config = dict(
    n_layer=12,
    norm='rmsnorm',
    optimizer='adamw',
    grad_clip=1.0,
)
Each number is 50 + 15 x the weight over the matrix's rms, rounded and kept within 0 to 99. Layers, rows and columns count from 0.

# gate: layer 9 MLP gate, 768x320, rms 0.0412, rows 756-767, columns 0-79
# up: layer 9 MLP up, 768x320, rms 0.0397, rows 756-767, columns 0-79
# down: layer 9 MLP down (transposed), 768x320, rms 0.0369, rows 756-767, columns 0-79
gate756:57 65 42 43 69 42 58 51 35 29 31 30 62 35 47 72 57 38 66 62 43 56 39 65 66 49 71 30 43 31 63 61 45 44 46 75 52 50 70 60 44 36 49 27 84 37 64 33 55 53 45 38 19 49 62 51 25 37 35 62 46 37 46 43 51 59 33 48 54 35 55 40 49 44 48 50 31 37 17 41
up756:55 50 77 40 34 52 73 63 60 51 46 46 44 36 52 46 38 65 56 61 54 02 52 55 46 39 54 36 45 65 12 33 73 45 38 59 46 35 47 55 66 52 66 47 54 29 55 63 61 29 46 48 76 19 48 26 45 71 58 54 43 28 46 50 53 37 41 52 51 53 38 60 39 49 43 59 66 73 47 50
down756:31 49 69 57 32 43 97 23 44 52 70 32 58 33 38 48 58 39 28 56 53 48 64 40 55 62 57 38 43 71 23 57 51 57 53 81 41 40 38 67 55 18 67 31 71 28 30 70 66 31 56 54 77 34 64 53 63 58 43 55 61 30 41 48 48 37 20 50 59 39 61 59 56 51 33 60 53 59 45 40
gate757:44 56 47 98 60 56 55 39 48 55 31 58 47 21 50 79 45 53 48 22 57 53 28 42 29 67 71 47 51 40 47 76 44 51 38 44 92 73 56 72 38 64 41 61 52 43 60 65 25 48 55 77 58 90 48 38 41 46 55 22 49 34 28 34 47 58 76 48 57 72 56 25 49 61 39 67 99 67 50 67
up757:48 75 37 64 59 48 49 32 31 60 38 77 52 35 47 52 65 36 38 54 35 59 37 38 52 51 38 56 65 45 48 45 73 61 61 59 45 80 67 50 43 46 51 70 58 43 56 26 31 73 24 53 48 35 41 64 53 49 56 51 54 77 65 70 34 49 56 61 32 52 63 39 36 31 47 27 38 21 49 54
down757:72 53 32 61 82 58 24 50 39 43 61 39 34 16 43 49 35 64 70 65 64 60 43 67 47 51 37 19 54 68 66 73 52 68 35 27 78 52 62 53 66 40 34 51 22 64 36 55 41 44 63 41 38 37 42 41 11 28 21 76 47 51 47 17 40 38 49 44 38 29 55 62 62 64 49 64 37 50 56 52
gate758:56 45 33 47 55 59 66 37 49 23 49 47 24 61 59 26 46 59 59 50 47 50 19 67 67 49 66 57 44 85 45 47 62 43 80 56 51 57 58 65 39 46 42 48 51 45 53 29 80 62 72 59 42 66 57 59 45 57 61 84 57 44 45 79 39 09 49 79 72 81 50 52 45 39 30 77 33 34 03 32
up758:52 77 60 60 42 73 49 74 29 56 38 66 34 64 24 69 44 42 27 46 45 70 37 12 43 64 80 32 75 29 78 62 67 33 60 38 48 74 59 61 43 47 61 50 18 25 60 46 48 48 35 62 45 35 37 46 72 33 51 51 66 62 57 24 63 49 62 31 51 36 64 62 71 64 49 79 75 30 62 83
down758:37 22 73 70 61 34 47 83 36 63 34 64 50 52 50 46 28 43 48 60 16 49 73 48 61 39 62 36 47 60 63 41 25 27 66 70 55 47 44 26 42 58 44 38 74 79 29 61 49 42 63 39 67 65 70 71 37 56 40 62 44 32 51 50 60 33 41 60 66 35 45 41 43 60 43 56 46 45 62 26
gate759:40 55 40 41 60 53 65 59 60 16 36 28 46 54 60 59 72 59 46 43 29 33 58 25 56 21 63 39 45 26 56 61 41 65 60 44 44 32 44 68 52 29 42 84 51 40 33 72 11 52 24 34 66 86 53 31 57 59 19 66 52 62 20 61 23 68 52 45 67 43 40 67 36 25 45 55 67 40 13 85
up759:44 40 48 41 53 26 38 48 65 59 56 62 57 59 37 21 46 47 68 68 26 65 51 47 39 36 44 34 69 76 43 37 60 37 28 45 58 54 61 03 29 39 49 56 38 46 75 34 57 69 48 41 33 47 80 53 51 48 57 67 62 67 30 31 51 60 42 59 26 83 33 65 52 46 51 82 28 48 67 47
down759:40 60 42 52 57 39 46 39 56 54 58 44 37 41 68 72 50 63 49 66 47 34 27 45 51 44 42 44 48 41 49 51 65 54 62 49 56 50 57 61 49 41 54 70 43 59 34 17 65 62 47 52 66 41 42 50 48 75 69 58 21 26 66 48 52 37 46 52 67 27 41 52 53 16 47 44 46 32 29 48
gate760:58 62 78 42 68 70 60 42 15 46 31 75 38 67 39 67 37 60 74 57 35 62 47 71 62 46 97 75 53 54 71 43 54 53 53 63 34 67 33 59 34 63 33 54 68 23 50 56 70 37 40 52 38 62 50 35 65 38 39 44 40 34 48 48 48 48 24 32 28 66 44 25 56 45 34 67 48 64 50 56
up760:47 27 62 56 37 56 28 57 46 54 52 36 46 63 39 24 59 42 63 44 42 35 30 72 49 62 52 47 36 36 51 66 33 60 31 91 49 60 47 87 52 55 62 55 75 45 83 51 38 63 88 64 68 50 55 57 36 53 54 33 99 65 56 52 42 59 52 62 43 49 64 59 35 15 57 59 66 30 57 73
down760:43 52 71 56 41 68 44 41 20 58 42 47 44 55 46 59 45 23 51 54 56 31 41 43 47 48 43 48 63 55 42 19 54 48 81 52 68 43 30 57 54 47 62 60 47 35 72 30 82 06 27 65 46 66 48 44 47 68 40 73 46 56 59 66 58 31 72 59 45 51 66 39 70 42 69 49 51 37 32 57
gate761:63 63 53 41 64 45 75 61 80 36 22 58 43 86 50 47 61 44 21 52 45 40 53 64 62 63 80 36 57 70 37 64 48 33 51 58 72 30 62 44 47 40 45 61 41 39 55 58 47 59 67 48 32 50 31 33 34 45 41 47 56 53 22 78 77 44 22 29 67 60 69 72 31 58 33 43 42 40 35 59
up761:53 62 50 64 61 38 60 59 66 78 65 21 72 49 66 46 69 50 55 35 42 48 83 41 37 41 08 54 44 22 63 44 56 59 43 73 42 63 58 45 32 62 46 54 81 43 52 61 20 61 59 67 75 53 57 45 62 42 52 46 52 72 60 55 43 54 50 44 49 28 50 66 76 66 26 46 44 89 38 49
down761:62 42 34 36 11 55 47 74 65 38 73 43 54 44 50 24 31 70 44 68 54 53 47 57 44 54 58 61 59 56 55 29 70 81 54 48 41 78 44 85 65 47 71 68 38 25 19 51 62 34 42 53 49 34 42 74 40 51 50 50 52 48 33 42 59 82 96 77 48 52 57 34 48 18 68 58 71 49 67 39
gate762:46 52 48 32 17 59 17 41 52 42 80 55 35 53 84 31 41 55 62 28 24 35 37 44 31 76 64 22 77 48 47 59 54 42 52 45 60 24 43 37 57 59 53 43 36 46 46 61 67 11 48 53 24 46 64 38 32 68 25 45 50 42 31 61 56 56 68 25 72 45 48 64 34 64 46 54 40 56 46 35
up762:54 52 76 55 58 46 47 60 56 31 38 62 68 50 47 67 60 24 53 62 32 42 43 52 65 50 54 44 57 81 43 40 57 47 66 50 52 37 39 70 67 60 47 55 47 74 35 68 64 36 70 42 35 24 89 42 37 63 55 67 46 54 45 57 47 52 47 30 42 64 77 84 34 55 57 47 27 40 47 36
down762:41 73 47 48 78 61 30 49 68 77 23 57 45 58 37 73 44 26 68 59 58 49 50 48 69 44 44 56 41 52 58 44 51 48 43 87 66 60 37 74 65 59 72 39 67 53 37 32 61 55 53 51 60 54 02 45 61 77 41 74 36 68 51 35 48 61 25 71 29 21 68 46 61 43 44 53 50 39 63 70
gate763:38 35 33 62 60 43 52 26 62 45 40 45 23 44 42 55 56 44 49 42 82 46 70 53 69 53 40 70 34 38 36 47 75 44 69 40 48 59 35 61 30 34 67 39 52 44 46 23 48 71 05 43 37 53 35 45 49 32 23 37 24 57 55 48 72 28 43 46 53 71 26 27 47 43 81 42 41 35 20 41
up763:48 69 64 51 31 46 84 28 42 61 57 51 52 34 55 52 61 81 52 47 53 50 56 51 43 61 63 28 62 52 74 51 68 24 50 77 60 54 36 37 39 56 55 31 81 34 35 41 32 52 54 49 44 34 19 42 60 51 43 42 24 59 65 33 40 33 48 58 30 35 44 56 66 36 28 29 59 49 36 68
down763:76 67 26 47 34 55 55 53 68 43 46 35 65 54 79 35 81 73 49 51 51 46 83 39 65 44 52 49 28 68 35 66 51 58 27 58 62 29 54 86 45 50 34 45 79 41 47 63 56 75 42 18 31 70 52 45 40 56 31 44 71 49 66 50 38 39 39 56 48 64 56 21 46 29 34 44 70 56 63 51
gate764:43 73 49 46 45 44 62 47 40 44 16 55 41 40 76 57 46 58 50 54 35 44 32 47 83 22 50 43 55 51 62 69 73 60 54 45 58 57 66 42 56 42 46 30 26 38 56 25 45 43 28 52 85 42 56 50 50 45 28 74 38 38 47 54 59 57 29 60 47 22 40 31 50 58 63 51 36 36 44 44
up764:42 56 30 45 48 64 66 52 40 85 71 67 43 55 46 31 55 73 55 50 44 64 53 78 33 51 49 38 63 54 61 47 45 53 34 54 66 57 47 77 41 68 72 71 85 44 30 47 66 42 37 49 36 39 43 52 48 19 56 14 60 53 60 56 50 61 49 68 74 50 51 61 19 48 48 56 63 73 70 45
down764:81 71 58 66 42 37 53 43 58 35 35 47 32 43 56 60 47 71 42 48 32 52 36 40 59 42 51 22 49 39 36 64 36 50 54 49 45 41 49 32 64 49 37 26 38 54 79 60 57 41 40 41 67 39 43 53 58 65 36 55 64 43 45 28 63 53 45 42 37 26 59 44 64 45 28 42 62 56 35 27
gate765:74 50 53 34 64 42 55 61 43 21 71 69 70 80 39 40 57 75 69 60 21 66 49 62 47 68 65 68 27 51 56 37 48 52 39 55 49 73 59 41 16 37 24 32 55 54 35 56 27 67 35 57 46 59 74 54 38 51 28 54 52 80 65 49 61 47 50 62 59 33 26 46 23 56 57 34 56 38 51 51
up765:54 20 52 61 37 50 69 73 83 58 67 24 28 37 66 40 27 37 29 59 60 81 26 44 60 55 57 66 55 52 30 77 37 55 65 46 50 47 34 49 75 27 79 50 42 50 46 56 46 42 55 76 54 56 43 46 53 24 48 96 55 49 45 81 68 82 44 36 47 49 62 42 68 83 33 42 60 62 39 66
down765:31 38 48 55 67 53 32 45 42 41 44 32 61 42 76 52 50 52 58 45 63 30 39 28 67 62 38 66 51 54 12 37 76 50 31 51 30 66 52 53 33 39 35 48 37 62 46 73 44 53 51 58 66 30 55 35 37 48 27 71 56 57 56 40 69 62 56 45 59 80 18 60 36 64 43 63 63 43 58 36
gate766:46 68 46 41 40 54 42 53 55 62 39 56 55 31 54 50 58 38 50 47 56 47 72 68 54 49 58 51 46 53 36 61 61 67 42 52 74 82 62 56 44 37 29 62 55 47 49 27 28 72 44 71 72 49 70 51 55 65 53 63 59 59 52 70 58 38 38 45 72 43 27 64 31 61 38 54 52 60 67 50
up766:32 49 87 55 79 50 72 58 13 45 42 50 61 30 63 41 88 42 64 48 57 56 78 66 15 40 63 37 81 43 44 38 56 64 45 50 33 58 42 37 33 47 58 26 59 51 25 87 49 56 55 29 44 31 38 64 65 50 40 32 73 41 49 43 36 64 46 52 41 59 27 48 54 40 45 54 63 47 50 35
down766:60 60 50 55 59 65 59 32 23 47 41 53 67 73 36 46 60 39 50 42 61 42 66 35 42 43 52 54 54 50 16 44 54 30 55 52 53 58 47 87 47 49 50 72 29 62 54 33 29 33 35 65 81 40 56 34 55 55 66 71 34 56 84 35 35 46 29 36 43 27 25 34 20 48 44 55 39 28 55 45
gate767:79 35 76 70 57 63 32 47 65 50 61 30 49 34 60 66 42 56 45 61 51 26 69 89 67 46 71 29 36 39 27 60 50 70 45 48 43 54 53 29 72 61 49 34 36 33 41 69 67 66 68 56 76 50 58 22 49 77 48 50 41 47 51 31 63 63 36 20 55 31 78 39 61 58 46 42 47 51 64 47
up767:55 53 35 80 53 39 65 54 50 44 31 37 49 42 48 67 58 14 61 65 58 47 56 53 56 65 38 40 46 45 41 62 56 62 43 79 45 45 47 70 50 17 50 88 73 43 73 82 57 50 59 33 59 61 53 40 42 45 48 45 54 20 28 21 37 25 66 48 44 69 46 56 38 73 39 65 46 42 23 66
down767:41 71 70 65 57 89 49 58 45 62 56 18 72 34 47 79 60 58 40 41 70 50 53 54 31 42 43 57 67 69 68 42 44 53 61 49 39 74 42 20 57 40 51 40 48 41 44 50 73 54 85 48 53 25 67 39 55 31 63 34 61 64 38 51 40 62 68 65 26 45 49 46 45 55 44 41 60 51 48 48